config = dict(
    num_hidden_layers=10,
    hidden_size=640,
    num_attention_heads=5,
    num_key_value_heads=5,
    head_dim=128,
    intermediate_size=2560,
    vocab_size=16367,
    hidden_act='squared_relu',
    norm='rmsnorm',
    norm_place='pre',
    norm_eps=1e-05,
    positions='rope',
    rope_theta=6220.0,
    rope_fraction=1.0,
    qk_norm=True,
    attn_scale=0.0956,
    bias='none',
    tie_word_embeddings=False,
    parallel_block=False,
    init='trunc',
    init_std_qkv=0.0227,
    init_std_o=0.00508,
    init_std_up=0.0227,
    init_std_down=0.00254,
    optimizer='muon_variant',
    learning_rate=0.0106,
    lr_mult_o=1.5,
    beta1=0.95,
    lr_head=0.00374,
    max_grad_norm=0.5,
    warmup_steps=0,
    schedule='wsd',
    decay_fraction=0.287,
    decay_shape='linear',
    final_lr_fraction=0.1,
    batch_tokens=[32768, 65536, 131072],
    max_seq_len=1024,
    doc_mask=True,
    train_tokens=693100000,
    max_steps=10498,
    dataset='wikipedia_en',
)
Each number is 500 + 50 x the weight over its row's rms, rounded and kept within 0 to 999. Layers, rows and columns count from 0. Numbers have three digits each. The size before them is the row's rms in percent of the matrix's.

# up: layer 4 MLP up, 2560x640, rms 0.197, rows 1653-1695, columns 0-159
# down: layer 4 MLP down (transposed), 2560x640, rms 0.0519, rows 1653-1694, columns 0-159
up1653 107:581489527437515467492457476563471420553527398613485532495521504498597559496439516480435530505551479517486533523502516470456533551441469557514542528506579486431471502520507465592502594488494536397463463512499518503478529553516472390478462579483468543502494408531479498535397530472550618531474455560475501568453475493466553457623427488533376574550513474520615490541355494441468513413464538418622436461484508552548493478471442471441453596497411625507470554533547417573466464541527546
down1653 108:528472525521608474442472477526475488444500547416483569543564425507532527453380511429526468502495486490514593562399421489493445567499537417461546466457580444578618512562492480543465444491542534529381464477526464455496531506441491495401526517525471429506450459540591438458510534418482483437500572465641457533486449451514390465443503442559485540475422448479444494534356451528464506496453456471538451511495540401508523423500557475506411525443556575538494640535483499430426440480473523
up1654 092:441499445460532462469428540495565465534603515567490446533553503411483435516509535477455463544531498477562471387550614548514531530533492494558389446553586462535447553517434504513468480538478457600571564500597546430503455450462396496424569510498547499471514480505455472525446535544552521541435494568542552615492424556480487516522508430459531426478430515484530481391513503442530537520502532495557520583464439465556525508508529450512471449415558473465557436434443407431530527420407580
down1654 097:487497478554452497448459497472469463496455517531576581504481546574531488576435431552512481459503469463480479523548572473437527494543473517507521577445434490516454555500507462510464518493456466520462474498535448495584437546435604525476488566524508482494515481483510492522544490542490432547493472417563492414497610445554430462460545463503477485537498511474517526494438460518523395471521482530577497455561616495446612532506615511462435430598549470549454597534444607523458477482523454
up1655 115:517522461488511554492508471499503503546531552517515461566451492644470474501471555507527487500518535512540514547440536500569555523539546585433470418524518562561472487417470543546532467482598521507514527573506507563563501505534547490497530492564471541344506470570475509534610415476504480536571559543505534552531419543529542464503448604541530499449451470566604469509492526514403493503526527460491499542455437536678554443504532528411549510454479548500442417499435458470521502519496477
down1655 108:457455452497561517425540463432495537418485600471474522558440397445501502490408464509428487502533400423454431495466467529502508518536560428399478508480502532526510567596492546504494469483558485472548480605480546462486474486564527392389475482446530421507518433471487508492521436518413469489499452550436465499472481537510495550451454436582335474508545400506422485543489456525464491463542595455549348458464565434535459510543468537566498524582622461454523483401467561445556479548484548
up1656 106:429496478506487534551552506434467550438448499541603523440494476592517491469543465391613545563516439427500514561508552429512522529505471349472430513516506438453538598521493519488536460528522452468487517504503517419585540490521545515519428493474485526546508539481513495593517421538513421555515490524506390484569560471428675485472523521466489493516532474553474564526574460478435546478498565450517489500559532533477433462557466509479535446418494467476422507529574567517436527559464434
down1656 105:529487512522527532483449489467407480577642504434443517509538515440479526520507525438508440497479483556396438494418493530522499443484655534550482452532531457508514479439579420528441493527510505531567423540460379480562390615511435443476431479565480427453490458577521483501521458509559469419517501494559483469517545539585465530495503443508465434499582392546533482481470482409527562493525527554449438495469467458504488496415456484590375445425494502512565469452457534487541463559566617
up1657 106:474529456597499565493523524495558494496475449521568511494564545515658532483482541528415615409507492515449548560519522460487546550548421471494494547593483425564457528518619509396478490480421486503539554512464398547399464544601487532521467544373536460588463405514513555536552504497545507564456533487500471498461513518491501452306415615453430490609535558534417492536541501418424504531543495505486445481493571496593515542446487519539549472535481508488528486490480507569562497578556553
down1657 104:442481550490520420473527415478544541425538524485478439482560500442503468573508501462552446427572438490456591508524580519510528534510537494515373393409524432555519593571542455458446558479516446538511445527516532517542514558538554459496493530473560610390456559558466502536548493504556497510480485522557506490491468528507481500538451551511493523500514514594390475469479511526518487518566457538460496459527487480547485483457426517540427484440544518513521424382526547547545482511510435
up1658 091:474535484536450443555517539497474480457387533475498539516482456486519451485423569473516511534432538433436533455572429498521570512433508497508582489468404509452515478500506462464450432564496505531505417562516535449536484484500457587509454554552526515515586540569554470558449387504557452473445537514465589505511587495460455508473513601446460428506518548497430513500504448657551494561522413575558513499545437482417488368470498454500484412569476554451543526510486539568498543436504446
down1658 095:525588413466490497493504508494495424519530505566499495541522514558467530513564526494491560535546510523516429427487415569447500505476471511479579569533502479494469547442482538461486465496430470505532506482517507482564450528536485517522498518544446393499629474486472502450485402556396404577413552568526463564451587467530448427558589538500405482493476365512417591435445471650413557486550488508597443462486481461459476431506507531467507593467457557432472460541503581617459446515455502
up1659 096:395504421504489444418556512485561588525440505439552526556521486382573375514414450519513448542469549549480512568567487451471483597503544513417486569457514540593436459509594516510460493504475506515442405592481579451480516520562550434497452450484522473490487430544485509565512466464443361452509489459395342518536521458438498495573469439577497490442443487580540497604536506509483542525503539457513498487475524538554543466511510382520490503441457548541571535491551496516443462414551522
down1659 099:500472454495541503451525513520506585628566420544520575484504523458532430483501476431535499553473466457497495540484533538524524516514518469572448574453469435488505445573534401453437520412488432564535465498485534475467466458527472470497456488480480431527596540476535426518443546443497548546447454455455472589486470579527562475507491504479449408481573519477432496556532467605622465508528582512517479498488492525547563534482441468510426552542568422518486436459570545567541460501510549
up1660 103:558484602539506574480527516457501507508480494546447459418581517545540545475477410486584454538383490483542570521513520424526530530525543513457516450445490565542478446563530411540542551502518400476519452568559433502561532662501616514507606419537447539461469505633495512614590517509544507546523469493496496528464530512414506493562462512439486545627513478544515479521456461535457458474542436460535520573517427584516549597576582549559503470504455411559468433497448534506484491587494424
down1660 101:438486609501509535518500561452475514448443487570583536550433531547539563436565524492501483415512486491413489557561467411502485468473517415576488535415516455501501458502542613527564430440536503548478473490465586460581521546476505507535489517517573589494536490448569468474522553474523464516463519589572511554634452487410602488462502405508538546512516598432521525508500464536454478517517567456555488485503476475648473546546433519538551473469429508477484560511463606548527510526464456
up1661 102:470492495554569412399520644460484485509506514474407502480484438594551454519580572517478501486578494459461414502552484466461542518427495511543510466624551521513505519501472482416504460501551472507493469507494473507451446602547529402522474514542442521451566488481504433515516546540462496559510466481422553470612491449484552498551512471465545410479537427462492405423483551474427479520475402542566486402448403489479529478518525533511459588538552592560421464418454451607485431474553526
down1661 104:497502401485445487535471417461541433510395561521485451518549472470503587502537569437520548447569446464536450587477474491484475520539510520536414554617489516579526448510544541460571461437469465546517517550486564428462512483464568522495529507466441596498611509452430580566437438453472524508459601481538578574477437483451577529487474553426434640549455531576545400549514455544459483567515458577520568485479486495572497522447489638438513549550461453477429451563559504513467551559522485
up1662 104:479465488462466487488509554525451518482497420534464512436530494397469456501453586467452573484523479469490339529533559531431550390495476564533446511564453434547555502468413426502516508518498493576504469510550469462597496502486538476463500569523547487487514504481583531460513546586574504551514441517493507500552464419472377427529522493453427505512568534442483363485497455508496501454601555508493624516464450379610443602484440512519476489527468531449559508489432404448570509508513540
down1662 102:471394440463575417537540537487491523535485459500460519429493553573532498537552466472568535515438559449436459478479519543498503497415557467500519546527569471553427520467469549489441470534478509522473514577487545590533523549400441564439555458523453499443440503458501456501433505540514521451429522361506471498473545516465437452448480431513386481522509456575541454464562580520454499538532520524425513446550585471426482585467456522386514554491491432562526529540515532516461557572566438
up1663 099:515511443567505611522544521517476423430480454504451469559518493545507524494517409523437479481459517554512521493528476404418385599479505572552444465471496596513510531449509523460513480542526463511464553552564438478543521497475512518580455548529475509505500476469536483462551509485467538458486428482602438495444459562590533474501464505478541506622515560550413552448458537414431523416535407422562528475453496457550384452514479457479496482570484405471460427478537430531500474414426514
down1663 102:465423441525481538474513395463504469508472569491512553470476443533516492542470462470473468521523487552495480512444447547504506470485338503453573507512471542454566558528406427485495488468492439506563602344531448483498549551440554489386598474471491518525536502608554480501535503473542497518531446400495512560554521386539402550558507512538418488412474416494491504418485587566522496443456560489412512502456502408513466459469540490429615506519465470505586513536476466505485528527533609
up1664 103:528524540419554535521541490508460585530492505487506532516602536534440499576463482499550527386473518523555474489446481501533484536523457620560521472513474511549491519500552471473545546429437527492503432492544529388572467441500423450557456497395468554536550457546547502521447538454531488559480593485510599510518407540460460401547535573451458480497457538420481469551458531485464445526487496480514456494453517539428454420471449524556442474444516507473524485411513492596498399526612503
down1664 104:558463549433498582529528552502478457545487473473496502519478515581527523515473454422432530465542471473501573548446498487524411515487502454506475520553518553375496476500542521486479525507470515532504580513499478481479485467594409468534520515490478522533598372504482506572499508398427457494412532546515503540519589433503544511511486408522507404548479517445472560450393487494416496521539506497491479487590489470492557490516544359588562515504407447501466465493494496578566547558539450
up1665 100:461539489571478522478451473458424511501494483533498506503503502475487456456552574493501484546481530468401483447428478583508558530437586431624510526521494566428494499515471567504418459461428542481543486626471414418510420467440481510504510474551517475528477470476425515459558572550510528584440527526568486526474525450543488461491409520561490476532446524456509435532518522499539477486544462475576505517460430521467445465468511500613436444516462532496484405497574459473434430517559531
down1665 094:479445490494486494521483466529451464456500494450558509476513398631491428449400446504539533523452482562615503568412491506558489485619477486516510452547510501486522467437530522457510525514463479514472483473507531426405449513514522507461515530551481520531523536489554511542520456477479542521530592525537535524532427454465498548605467548447434654428517473531538502528462490484521521539407442559500455512495516572526594592519455578476537486586587478503455542575483482565511484570517403
up1666 085:535445486461545507497513507543451431380489500537530450544499471508457436492497517517498454442500397487474559400603427586544541587500469502574508527552470587462500490452476440538497570439436549461455453473516493583547432514496553534461467462482527528520524400441428512442491504461555384555479470523429452465528426455586569475478496560499509462573509455521496442558548518508616456525451482530462558552472530511548457497472523477511414559530396469501582477660545424490534460535535506
down1666 094:499547554435536543452514459452503491449479523598569522506557516546514430526506511460411470477424466486512532479474474542552493626503460460543471511454494552465539441433502431533520527440465600392441511491595459551512454472458577478568487401447463505525538539535432551524555523445475515519399561497440530410527510536545567439535499451545540482565563495475447513518578457472559450515485524410504476544435514527533511510443508564595481463500482512443453503541542506447493519499496490
up1667 105:434417463468490490443484566493519542434517507367483429524476415510402401464465402438585532464508453470505395504504516462538535453536481486550579450471447550432498533556549434544438519518392425540516503535445508516476440608530577412446464403515478520428553464491587578565436434523480469539580586451517461505505513489472354509405534477459650528447555500608545544452579522535490476586542456466559406537518537480597508492461514551586498502543569454483514468460614571509478488505490660
down1667 100:556532526439469492473407629595545438508516511442517528437591498451511588483445450523458523540443543519520467487522514426533494499523403554533461447475530472503493539516588529440423472547531380462505579480437506507410494507575527455568486516470493475376501553500458499457528402493571429499523429474554449448502529398509579585468521497477535445543475481485434420392599521430616526474467515536581506517525551474516469515488541482551471390571480501517463525571579473511432512455515516
up1668 095:463471475504585467440465579522496465488542517508388536523502477581576524500484485534434529493440597509510536518429490478519554500506491546485507482413571413513544467572418488445610541498444456524518483538525514492480515592461473606464447468522565525499571463561506460458599499570535477455606408484487565510453586554580515522432546519521531541571565582534454469500561479556480584522512459561543574477465500451427533577454526505478612547527423497528604521512510494461413467492485486
down1668 096:532536491515465511506497527513527478583516570504501537477468585451393472483473460509502483547546520606516453467437510438485481488503529522642512430498389527481508476504554518480517591525463558490547448503476467458498536516496488440500425479506522523438545537495476584517390523545492412478519633545555479483531565517451454506478467538549493460513493441542428443479374574618487416565504457494528512407386444612515501580472533528408473494467467437450504574519467522543465536505471558
up1669 095:472515505529579567476456572440505459462469550557511462525584524485601469474517481533476494518551564558564551499535474523513476459537470511554498503466549509530489486554560521487500485574422479447612516510499462501485506527502509433550427491573531537474533450480508568444538542566532475429547505480495557466551492535525592503427593463523547432538533592494433457483468492439494481387381502588479499474558566517446472458488450519536491597516475470533491522506601498469544526425532507
down1669 098:516496525578530415438441585428488557600569501488521536489500511469471629575419558429553435385499547495532556455520390526529501502462524523489465492531480462554554452471560523506505541449517501513420482630455541469524544548453486427482523604430455539576482527440521466460494525461539560419521481551404613458615514516487471437536546583485459458503402547473471483458535518401603492433407419504594536459490503527471475561539506520549525460477438545512539531536419590517508496472534509
up1670 105:481529448441480502526448393568508534501476515512553497455582548579519479529494424603499471449525556389446571537455491577528543491546524514532499512485581538461547566491448552590556470545511439542484490549527550528535491406481534469467471585460460474509471433484445567457479640490485451565389517507430540440534449468459475543493551551429479518578507523525462494517507514524580640537585538515434441499461549495509463535480426457518486418492468587503532509498556491549435471542402536
down1670 104:506496506576471529502439467533422584522427530530528486498418512574460554518556540502456530514496433426548537488493446494507585513533522469564488525499471492400611524473469540469495481551439496509513481481523544439424535523489525536490426514521424406459515524435460448468495515504431510445541448502512454430470496542512526499565623467466493545431519542518415528486518388468440496473577488480522508452505479532567532515521491436591538519518470481496492450471497444512503499576487486
up1671 100:495504508470358477404563600547465445564473428403416588527445430491533510548535530524489519540469416457594515552505482553427485487482553550541487529486529382512491468488526386532488556479546470549501512508449575554518470501550519525494549510500440529522539494530539483514498582462473512479393615502501465484444512481438530510496486424556591517522496581452491490470466467480477469429586619503475447580490552514581563510457437506424551485456475605506606484564459511396605504338473492
down1671 099:530398506553428476511481624510413439450523456491541597549463501573454527508455566457497425624580450440431503497520403445556523614519482476535550568506428601431546508510528550466541488496388553491536425442548467578565552502494464508417461627487598509539569499371531485515517562517570481503573522500539444487510462475542458580527472499551453517431502506554527492519426498515511503492385485544487533609453476458454506481523442524446579511471532466523520470490621482448469514533514514
up1672 099:482454423440563522439451571493513536457547577471607506526395477528516479377465405477519497365409541536566509583438530486474503445412451449517491543472552353424553571498517461545466451500512520495441527606573497542508487549519540424596452540542413543477456567436503401459495390468484513512461456497404486436547524419495481498496512470510490547560547535554507553542489468507578492511541591500418476398591416519579440475493525469556484424564552576519555391487409571522485471521538453
down1672 099:608527581561526478518534484545476566490490550525442462488444551566407477467551496547562563547603454593471567461528493431530442483570481556488485486473476480454554508425447609481471496482494588509582549500536583444536499536502532507499553533448508540535485526578480589488599600510488569474412511529535491492419619492471494563495558405517540454514502560498580433523496495402515516470450602482587387602529539497465621436581453602445583583439449362536524571517601410485516544489547514
up1673 101:490474564529481530469559522453354511513420504441485505464555498612452642472525535461401537550547451486438530590608487474533516523495514561537538483408533469486468584564485378499487445498495533478530495523448546475551504547471552376578578474422397425541530534448505547505469457555391438487551524575518468454494444476469440485430440522460512543516501504486508502438479428523499489459472460506453542557552593477501598507470568452593470444467570506491620532456433559554469504555520442
down1673 103:572529423487464436427437496437460506502572561522510507540440516557459422447479476546473505472500494535549505536439543568499465450531470465569500559470498461503477442432477490468503483534434483423477382544554558491414507522463592491365527523460485536437505537479504489547450505571504475532516490509457520501445460563517461477595551595530539440485546435514451486510596470439540551522497490472471534434466518549497470495577477447559468440555472455436444549533452448416602541438423535
up1674 098:546566493504489500484465502490414523512403434566508457462532474574487511526476382453537543348478513494502498493510552518469540615543535522571550512468459487437505522545350506563430587429481430456473531504486590475555442526552484528497536567523568405549594510472480586513496521516487549517468520484571567563497486422489493400426468469396518513602530486497549473516497492561489503517433464513513508544516471495546455488488604546490428515511487456500508587510552476539522469459540592
down1674 100:474569538560430474476451530454551480567481473524537558442416526419480572496597538549527514483449454475558538484606473580559487568516461542401483567494467482438522495574561497491446465454556494525521502486420503440543486478478434443495466448501486465471528478530414467469609481497557492541447397438434521473524463493532524465447441561550437530556532515487541520566485545387512447530558542462495442573477466513471509495453569539513519480480591440555508519554459515453525501441549456
up1675 112:493392471457482569497557463537458419500483496507497445489435501681466428462549473545490508577546530546511528508501442495538479492541604514442538525522559515408520477580564481568503521458505493524470576536484501521563451476461565557481406522510507511479504474423487579583430524394576582524447577505537530526547496552444443468509437498478604522469477489475534535516475486469487480548613491533467406422561481587422512456479579477523467505487500485460517512454449498513531505523507526
down1675 103:575498609515498572501503465541495512519477545550541497457549548442376397364523442470343522521497522509546499530508473402575496560487514589424579490613488459468538491382483476445446544507456509459507477506471512462450546525478551533491451514470426464562487513515538564430462517508507542464524459467468577490501450446439578446507493544499601524547501455426502483475556542447505440402508502537453437522514512508414492577563512551478452524433503509477561442525498497481562568523579472
up1676 104:537547497470498548505488486473456488571483499554486479490449397489428555511530479437538468520467503560568524506516508510544465547494500403468564489490487504474483454464571512581551426513514570503573534538531513466543462438485475490467469527469455527531467479505577486672511534449542570419471591420514509398560471514479513560410543442576389475488595426410418459471446470531541473529523543535528501469468544609442455471492476362526545554461502538476452543515511525445524494477474469
down1676 103:453544583494461468515522551452504507499543594456489424482537421505452534407463499518561462484594391392490451538478554484486481385536518481442491554580489506529474492468584567451501487408485472470505470527478453446447533524506489394479452533508511443505555433449542429521464412513502449594461462527465492543482555537510431447518514473404497473471488511497466470522527643507453526486560437392531620585550551479463453393411406475478423471526451457499480504544550496515531479518483457
up1677 096:546450580393497511546475469415605501507578528485514461481512452534485446564489538496448441511452525552440435502509491537520523486432487487520560635572501511439431569583466564532444453509512497489556504499473517484502455499503559483435497517469462451459579550477532499498554453542543467547429454480506428527520534466530524562546423477504444531504606570554547504511524560424487500495537462474590532464504540419407489536570460430492428481467533564421531419516503528480488441582517496
down1677 097:533433480423575436498481381503528490518488527461574486492488520493535513390510530488442553490478484590493501581490470533512510509403568534598516509462508492490437539485508512526530562408543483461468532525492475527506526575475461530391514507477467496458526533510432493487559573517510460501530552609572416532435502569529533520612483564535506543497486558527454535598583558524443474456516442520445520539504477534501499494543576544437514481439530509543465476492568561453532457557511460
up1678 090:451421448560511557554504424511581423534478482545515499458454539511492415531488401593491511533518523445474560524595458507492387468456517451444454503535619431511484461548469412468489442529553484492403425450514466452475484434478571555502475449507505498416583460568554458452437555516421562532567521526496487524492487602456423500474442528548553529456540472504464451448564475467545433479551526451459591500566516471522534500552447535496457575527505497462402423418477494509497554452496554
down1678 094:523477480418591468522553543424475503496438385562464453548604509465557557490543518506436553468486532564468411438529618479459543559418581538551478371499308505536630449523565477537496434526491507548557477556544459464518469506446560510491465394516505538518478505486487519446498522459485453425576512373507576515478519449467538463552541540390545476447446496393462569496574520551472462514479472604506439496430472543520531423518593530426520573466494509524448507535502520516610517528507508
up1679 107:486537520490555523452481511500434450468541466475600533500537495477496486525589412392494520513450559418492471490458545489426539439544447465585579482484489397489511427532452476497523564467560534521461511468475482422542508478477591553488618566470439497417555549596479532511523482486338570509542489595543528499440532527542534524552566449445514430572560515603470516484461502476531499504495433613594461444471571531502526548462518427503545477518515430496472458478521541545566442486542561
down1679 104:514453508581519515489526438555498473436535557470495509516552447406476478502511583545486516621565560424486549464545452489494503490455503484414532501584509509441564539495507494513529556485551565619505575526573473480624577477511482627477514473565439489512517558538487430506426479440557399565467527455493606556493537461443520543529559496517479542501514519541578503519485482573451544533573500423493547460447509539489488591556557518464446489441393535481448522548493521413493502559434617
up1680 108:574479524532514456523512469516561428472442466587501539460485475517556520434478480506499460528473587449508534462483521519542527508485491530524442577523465492368511507514533518517430543465516446492468489531508515528544540473502522451459510444550565521440404475593469503510475469380536386541529521555543495488563455596391409492548494461451529507434487455401487525480441523508441482498516591449472447408548404425517466537498543555496490449515464561590536518488480483471477497442541418
down1680 101:479545384460490465420464468453530481480511481471528451419519581543508593572515450531475532547587517437526540481522562495541560465372429500540475423461636482511441535472428611465481508615464526525514587489496498520467470416542511492517522378495508458543382582502483516550493583548487471527597545458495541491488544496494483504464593564528504538541399442522504488529560475491562493518502504511518557456582483603461579556501480539461540466515528519519541500617544524489466487535556468
up1681 097:505481522492485539468469504481471530492533540548478452484515589452500540510478512489446418519529418498491494480479519540442547545513516449409519602552560493348383488463617477530437395540498505386484453550514527518469458468505486607521538525552548493493519390512453456491523588511434438542494584445562506491454413351496518466465627561528462420549492555465546507466490554502486478421441534595516574457545426478490539534448434496470586506522522531448434534456470451504574470439482588
down1681 100:503475624440583501524481544417461535465555471470481503480450456425471506479490498464653575486550540480544383501532515460533492381480449554573536554429506506441482451495453563488461494483467522475512454483475553565443530501585509445433481475518456545482520481493472576502506475473550473512552397463564402540494644515482531539500432537539512472504566544474468508525508510473375449452519502566450526518524558530428439563499462562548462639436547555501502455380485547545635469472431443
up1682 102:453490500457416512527493371446495521493385460483452530445524529421485506396449535470577459484480507510409508590521505517475379515454507483481548540399478557538517496463573509546457533555541528482477486471536482515524488497403515449379453522411548603415591499422502453500476567601491554462564470562512460453562537429530567529512449491502526447541499609474565568582476503515474514500596527532479574529519500484581511546606568491586459481513584488513527494484518461482519529583438529
down1682 103:463556475534481557542468519467502495588419555552563420465418427429538474491521502506505564438488548464544509470433485552463546495491471439450477413501509415514557559499470533521504549399461449460546551493461548456599545475475595446485518566576480521492572448418559557495437438472542584515511481459506514537533460522503427446522454568485471542487553484486474527480445473558572501497488527502524563492540523528533453578487542501561511483485600545409506507400449557506518504542540431
up1683 108:537515533470548512487456505441513423527414506464497480478355401570448468596614555459515461551466545511463511501533535531498473451528475561469459422490410517455455513497578521464539544549559513556465415541559476499565455555605447508563546457521594526432485516465511524565493552387478514488515508411490491404542529511506457558513492450469455432510295574495522596508509462496413489399519550422559538462449574531465535581509527468551528534508579471445440583551518537433433487554571511
down1683 100:454463498608469576532454506481473568470407582511516522534434529463501523498519422498423523488430497506477429550419485444516378376451399454566480437420536424601505536539404474516581398523519581488477541511563588618582412461549563468577557494480405448519384564423633470505495500481375482505473514544494501544510515474462430600471497469406471408431471472487576566471445556416488463563550517422527590646471563485487494469546498501577459497441514546408487532482525488523464500497545438
up1684 096:566401500544534475467566510453457514453428528451604518448523467537468640515510486466551519459489526482572403431544481550500568507526476530453451546460538472416467465542543406457491455494541540525468427497451462436468482490464478552546548528487515452496425424560551543514552502468561508530504571490535506502490421515426598503461533358441483486497506468507507438465482373413478491465589552506484551505581516546537450610561492435519517502464409449554448380557477511433470517414496434
down1684 101:436466415494503529502529621525520552558512449613464459567637575512494440488532515424529497486474609467514626436470517559508457500510477547448472490447564521501528564585511453485559443438477526478477600443538505444560539471474480471464439433493432524487590537495481567452435516464462482455562443499512477491505522500558396457572518573422515471438510515505557462504521627518442459448506574501593519604601460435525495528506487439492486566496478466388558474601470540445567435548550564
up1685 103:542468440470435578525435459433416575531451510508557490439495447450540446606455405567592470496477493426526484542496405503471557498553509532495434414411396499519520490492473511535472514518517491477451546554405469548503523549531515612533529522513502558463506458476616470531564503496483572544567573446470478446531459571517461490556536499529519408570481462568432543567528480591468521620527602505446550509418512376477463470469483518488510395467436571518473543485528485477494500462492532
down1685 104:522499545453447530531453455482483491455560467498539483502546556515450475539456524500463455527417543570461568612567449562455467563464523512526580539482468438558575409503395521508511514536569514631477475519573499490406463459514445541443489421454533464535524501474516478553449534570467449458602509483406452497629517497530581508515494462449535604605520522521534507528534499558471524524327545464432492559507444596510523452613521477512472495516438534593456510543561509540537519511536477
up1686 091:431467444496486481506521568523414510591468512541500511448560527494418417511597538509504611494418460524484447434459508428622535467476452459477441526497564496479519545511533470450422497557466561528449450537504521579551435497515414605582491496411557562464426470586476514458422467387447457501497586407456436426454531524607531481496540503441561497475497550536491473599470559509514476545515482545479539461511489471508470526496494535539487459557486489535551512563518469499494515403529543
down1686 092:536477593533469571523492506551508481546458568497542400518562588444411642443499480496552459525496507528458480520577507450501453470508480510490533456549475553521481501468421570482498468511561494445509473536495530457554444528493429488553463521507546457550371493498460458581484550443524552487561508400485549470407538498489562359478524514488556492559471472449536580509505480500587415451479521534387474568493498517481554516431495472407459418437505422444467541441477452469489559549445570
up1687 107:540420499490470473528530510415471505484508472544464450398546583494444528620578522475499580554496534500504427624508547526472541585454519539414550472461537456509550603491621565477507493504503483435451460533466492436430580551557586460505552466403566498562537492560495451537409543460432533523526522543354569457500478509440507457487530423401473551505481501535437466532557521497531523569452541485572484475465447486484542537527451460515497446536506499498599440535553581540476460469539581
down1687 103:521460609579534584408519525488538415489520469481530460537459460526524506498558533547524470510502444479473528549494518527546425474458453442526441589429513423639486477533431465565507456497476514598513472532480578628515548436463489483451497465517570538513460566562458589514503454521511530473511508571505511462512563477601546515534458454593446515499438527392490553521523388447461570588530543514514498504458536542511545548555645537459418500436496447581575464526383552495526446534450381
up1688 097:543493473617424398559485532384486565515466463550526551431590503522497543460532504511499545487511452390572574552458493508461457461548571478447467473523470459478505492517513498491461554483586463515485431513504576540476516569533539554484505488471465537514527505468423560516569475626458479575483511496539506589525516454539494560501548459566590545599516544470508512441481566522465440571540514444511539486536400542382553480510556573507544490507585474445494481457491578439496517533521499
down1688 097:491630573492490584463544519595440606441524637450459549446577520514432493491476476534528468487588515431542543457490538510490481518446577571493496486485524447410483408483489602480460447566552507464590471569574515499470514570547491449564465473442472511533519501554448407549394447508475546534574502493463513486539536473387567527506543472509485422460502496472530577542491555451452447553408563504471530409536530581440395520452572481541564518506534449442516514557455557511492515479474571
up1689 103:528423393501534404545525420563505449452484453407512457530484466514507420630387461430519562472496458437515469525387405503449531526452594486528530514495573450435540464551548445469558515499551602498564443522504533464536537499456468453498528487439576517528450378408604530406525433429559523573502511458486456592456519498497485492520512584471530486493487507546559502464443520529494440516469513517614536490396499450498526405552455531528508515528501514477472591447432461491439515485451500
down1689 103:454598512492514489413496574546508478459532499479528536547470618455451470486516460557479404579478481500489526548475544480500531609551442514428562526456547512535476467513471462419535398386557536466452606409373560507510437473477525593507433503481475458466427511503500427512432524559453437499547421471513497484507518548470489553611549441523419455429470513501459462457500444433579570550429551432577493532438574467511537549620498473498619534532523430482474412522426535499492546547553521
up1690 104:517487520533431478474451489540379501547544487445435504464519506469448491555557514470528549491514443513444476532433483604459548494521478488513428504469468493521461511472542420490524549454526411507478510498437470511594532659505556482501511538570486408496486511395517543563606513529526445579486609556489534507457436470467567454546480490432571534571507519607514506337422462471494422547474505516486548566492511557543440517610444462443476504516491568427497555461411444475484493459514473
down1690 103:418539537578445483462544543555491586485429442447393520494516517449526513537513506512574542413462383424481432484544481511608497429528476561469435454420452441498520569536575557551537476472471429538552564513511549487549544508574501553405621575477480492527473507548479470567550516493561545516445569458529588550410492541479626543426572532536504506488498517504559418507499483539468582462494475516548549539466497500553440377497504583488469533544439526523550455508443423514579447404566499
up1691 107:537587497512557589422528573418478487478467536555517558457517646481499549455511434478585469555485553472430459437555529559489505479574493436611480498431486515472490421589454512465547389548488489445515494508528506551522469575453509543588519566531541483517498516461514540531509510497563466460397482465497552509531500396477473425381448446494490499427540469518513462537504414591422520590451533460465544541576448580452414479458513527563596527604464490458489464543484435478553519519572542
down1691 102:521473479493472493504577567522563446515531519387448472526450500372483569467499548511553474541543572608534487493540526488472570508491490412473523506549439500534466567470516454492562462579629552543549488528524412458421501532560472447564452458434539528508496432532563419519528459547548361514468449514562483578549535415478431434596495432555489599565497560559475514456564516427489512483546529538464425457473388499504474537525532525528602486458523456504507477476476587579507521487565519
up1692 102:490546478585456499537561471460464430607443495563466542529536576569545475458553476503501600552529488468411498539497438551544556458485446595496416429510522491495497565547575475470456490493648418564528604496409503438477467451497571552537459576463500430527575506540530462562501492502496494409542449408521578489578524497530630540441679426532446528504529450546516576437454467542588465445436573557458593616498509592528575453572578466600534477452575511490471580510395468496565496540540519
down1692 103:494462450469504475460546482446464515437509433518458496489537520478554543457403562472549558628397417552469519677454483460524521477532492450507519473514495530541524482448460559452460507477441509489556552516439485440617399472476449492499417608557480483515489492568529436517556537485530456554432553490508543489433498635518510567499490553489512459447483480471602481424453459532432505535493449488571529471459447578510491485469583508575456441514606550390487496531492551495586473541565483
up1693 104:456552603554590527574520463451435461469487533508567524496473455464468495573559549495477540457488539396478471414493526494460478423550416403539457573515516528412458554591547412520476492413510413526441474546423558500412572535604484396507529484614473516564521510510434570472454470418479497503501548420489461563479539576543488543466501516524614603522502586551507424476518541420444486537536451486546414451430616484434564572507545578592520579450562542473508444475511481536451521507561455
down1693 102:386470453502635480577485512463465517615500399457406424508442498486472573472544457404458520433481524584455472502500513580551408550453446543572428529468550482555525467553541452510446472482516475485520414531485481396589540458530449481341625469535497528476455418562526571460495493508382508462530550506511524514546486562486466450535505556504470489515550519540468478459541525470457511492514469485434581536554462469506401555488463395548480448434541475519533497543562546456504440452477562
up1694 097:548445487449499489513498559487478523537516428536500547543468520432560504486414406455465490487518511445545502490648477513457521487585574466563530574431446513571551416526428527550542491453533565518524405465464640544492561477538527506532493521555521552570486458465578563554496411454530595402536414482497579549405491566510488472562447459489506471508589558489495464474550451519533571502474616488452539528412496554522430568438435504454474583519565417504537499459551525540518560362534571
down1694 098:491491564539504558497606459444430582499578456516412475489493491485587467587540574475473472487515522520433447445559446587565543477466585412539464612454587525541536478553568578498501517562484485439500473527563512458370443622528560482527446481478452480482500469447545531462483539477459473448460492502432524489466523568477584549483497450505547573516472376477481514519445527484495582490521534468529500543578507455551478604536563549564468473472564563431490449376591546592530638404575501
up1695 108:567474430507565484526515510553559427586453533454583556518479495465543527598408559395468554469581483513513507552507440456540475498436541510460443500490561499465475589587466487494480486567567516502465491668500510471451554540527554432496520463575541455479462539394521546503411481415507535519442597472480527536435438467540501542520546575528549548503457453524464522474489495472475447426509397582477523443453477521449525528421561507554519507530522517527547405528463578514510466567453431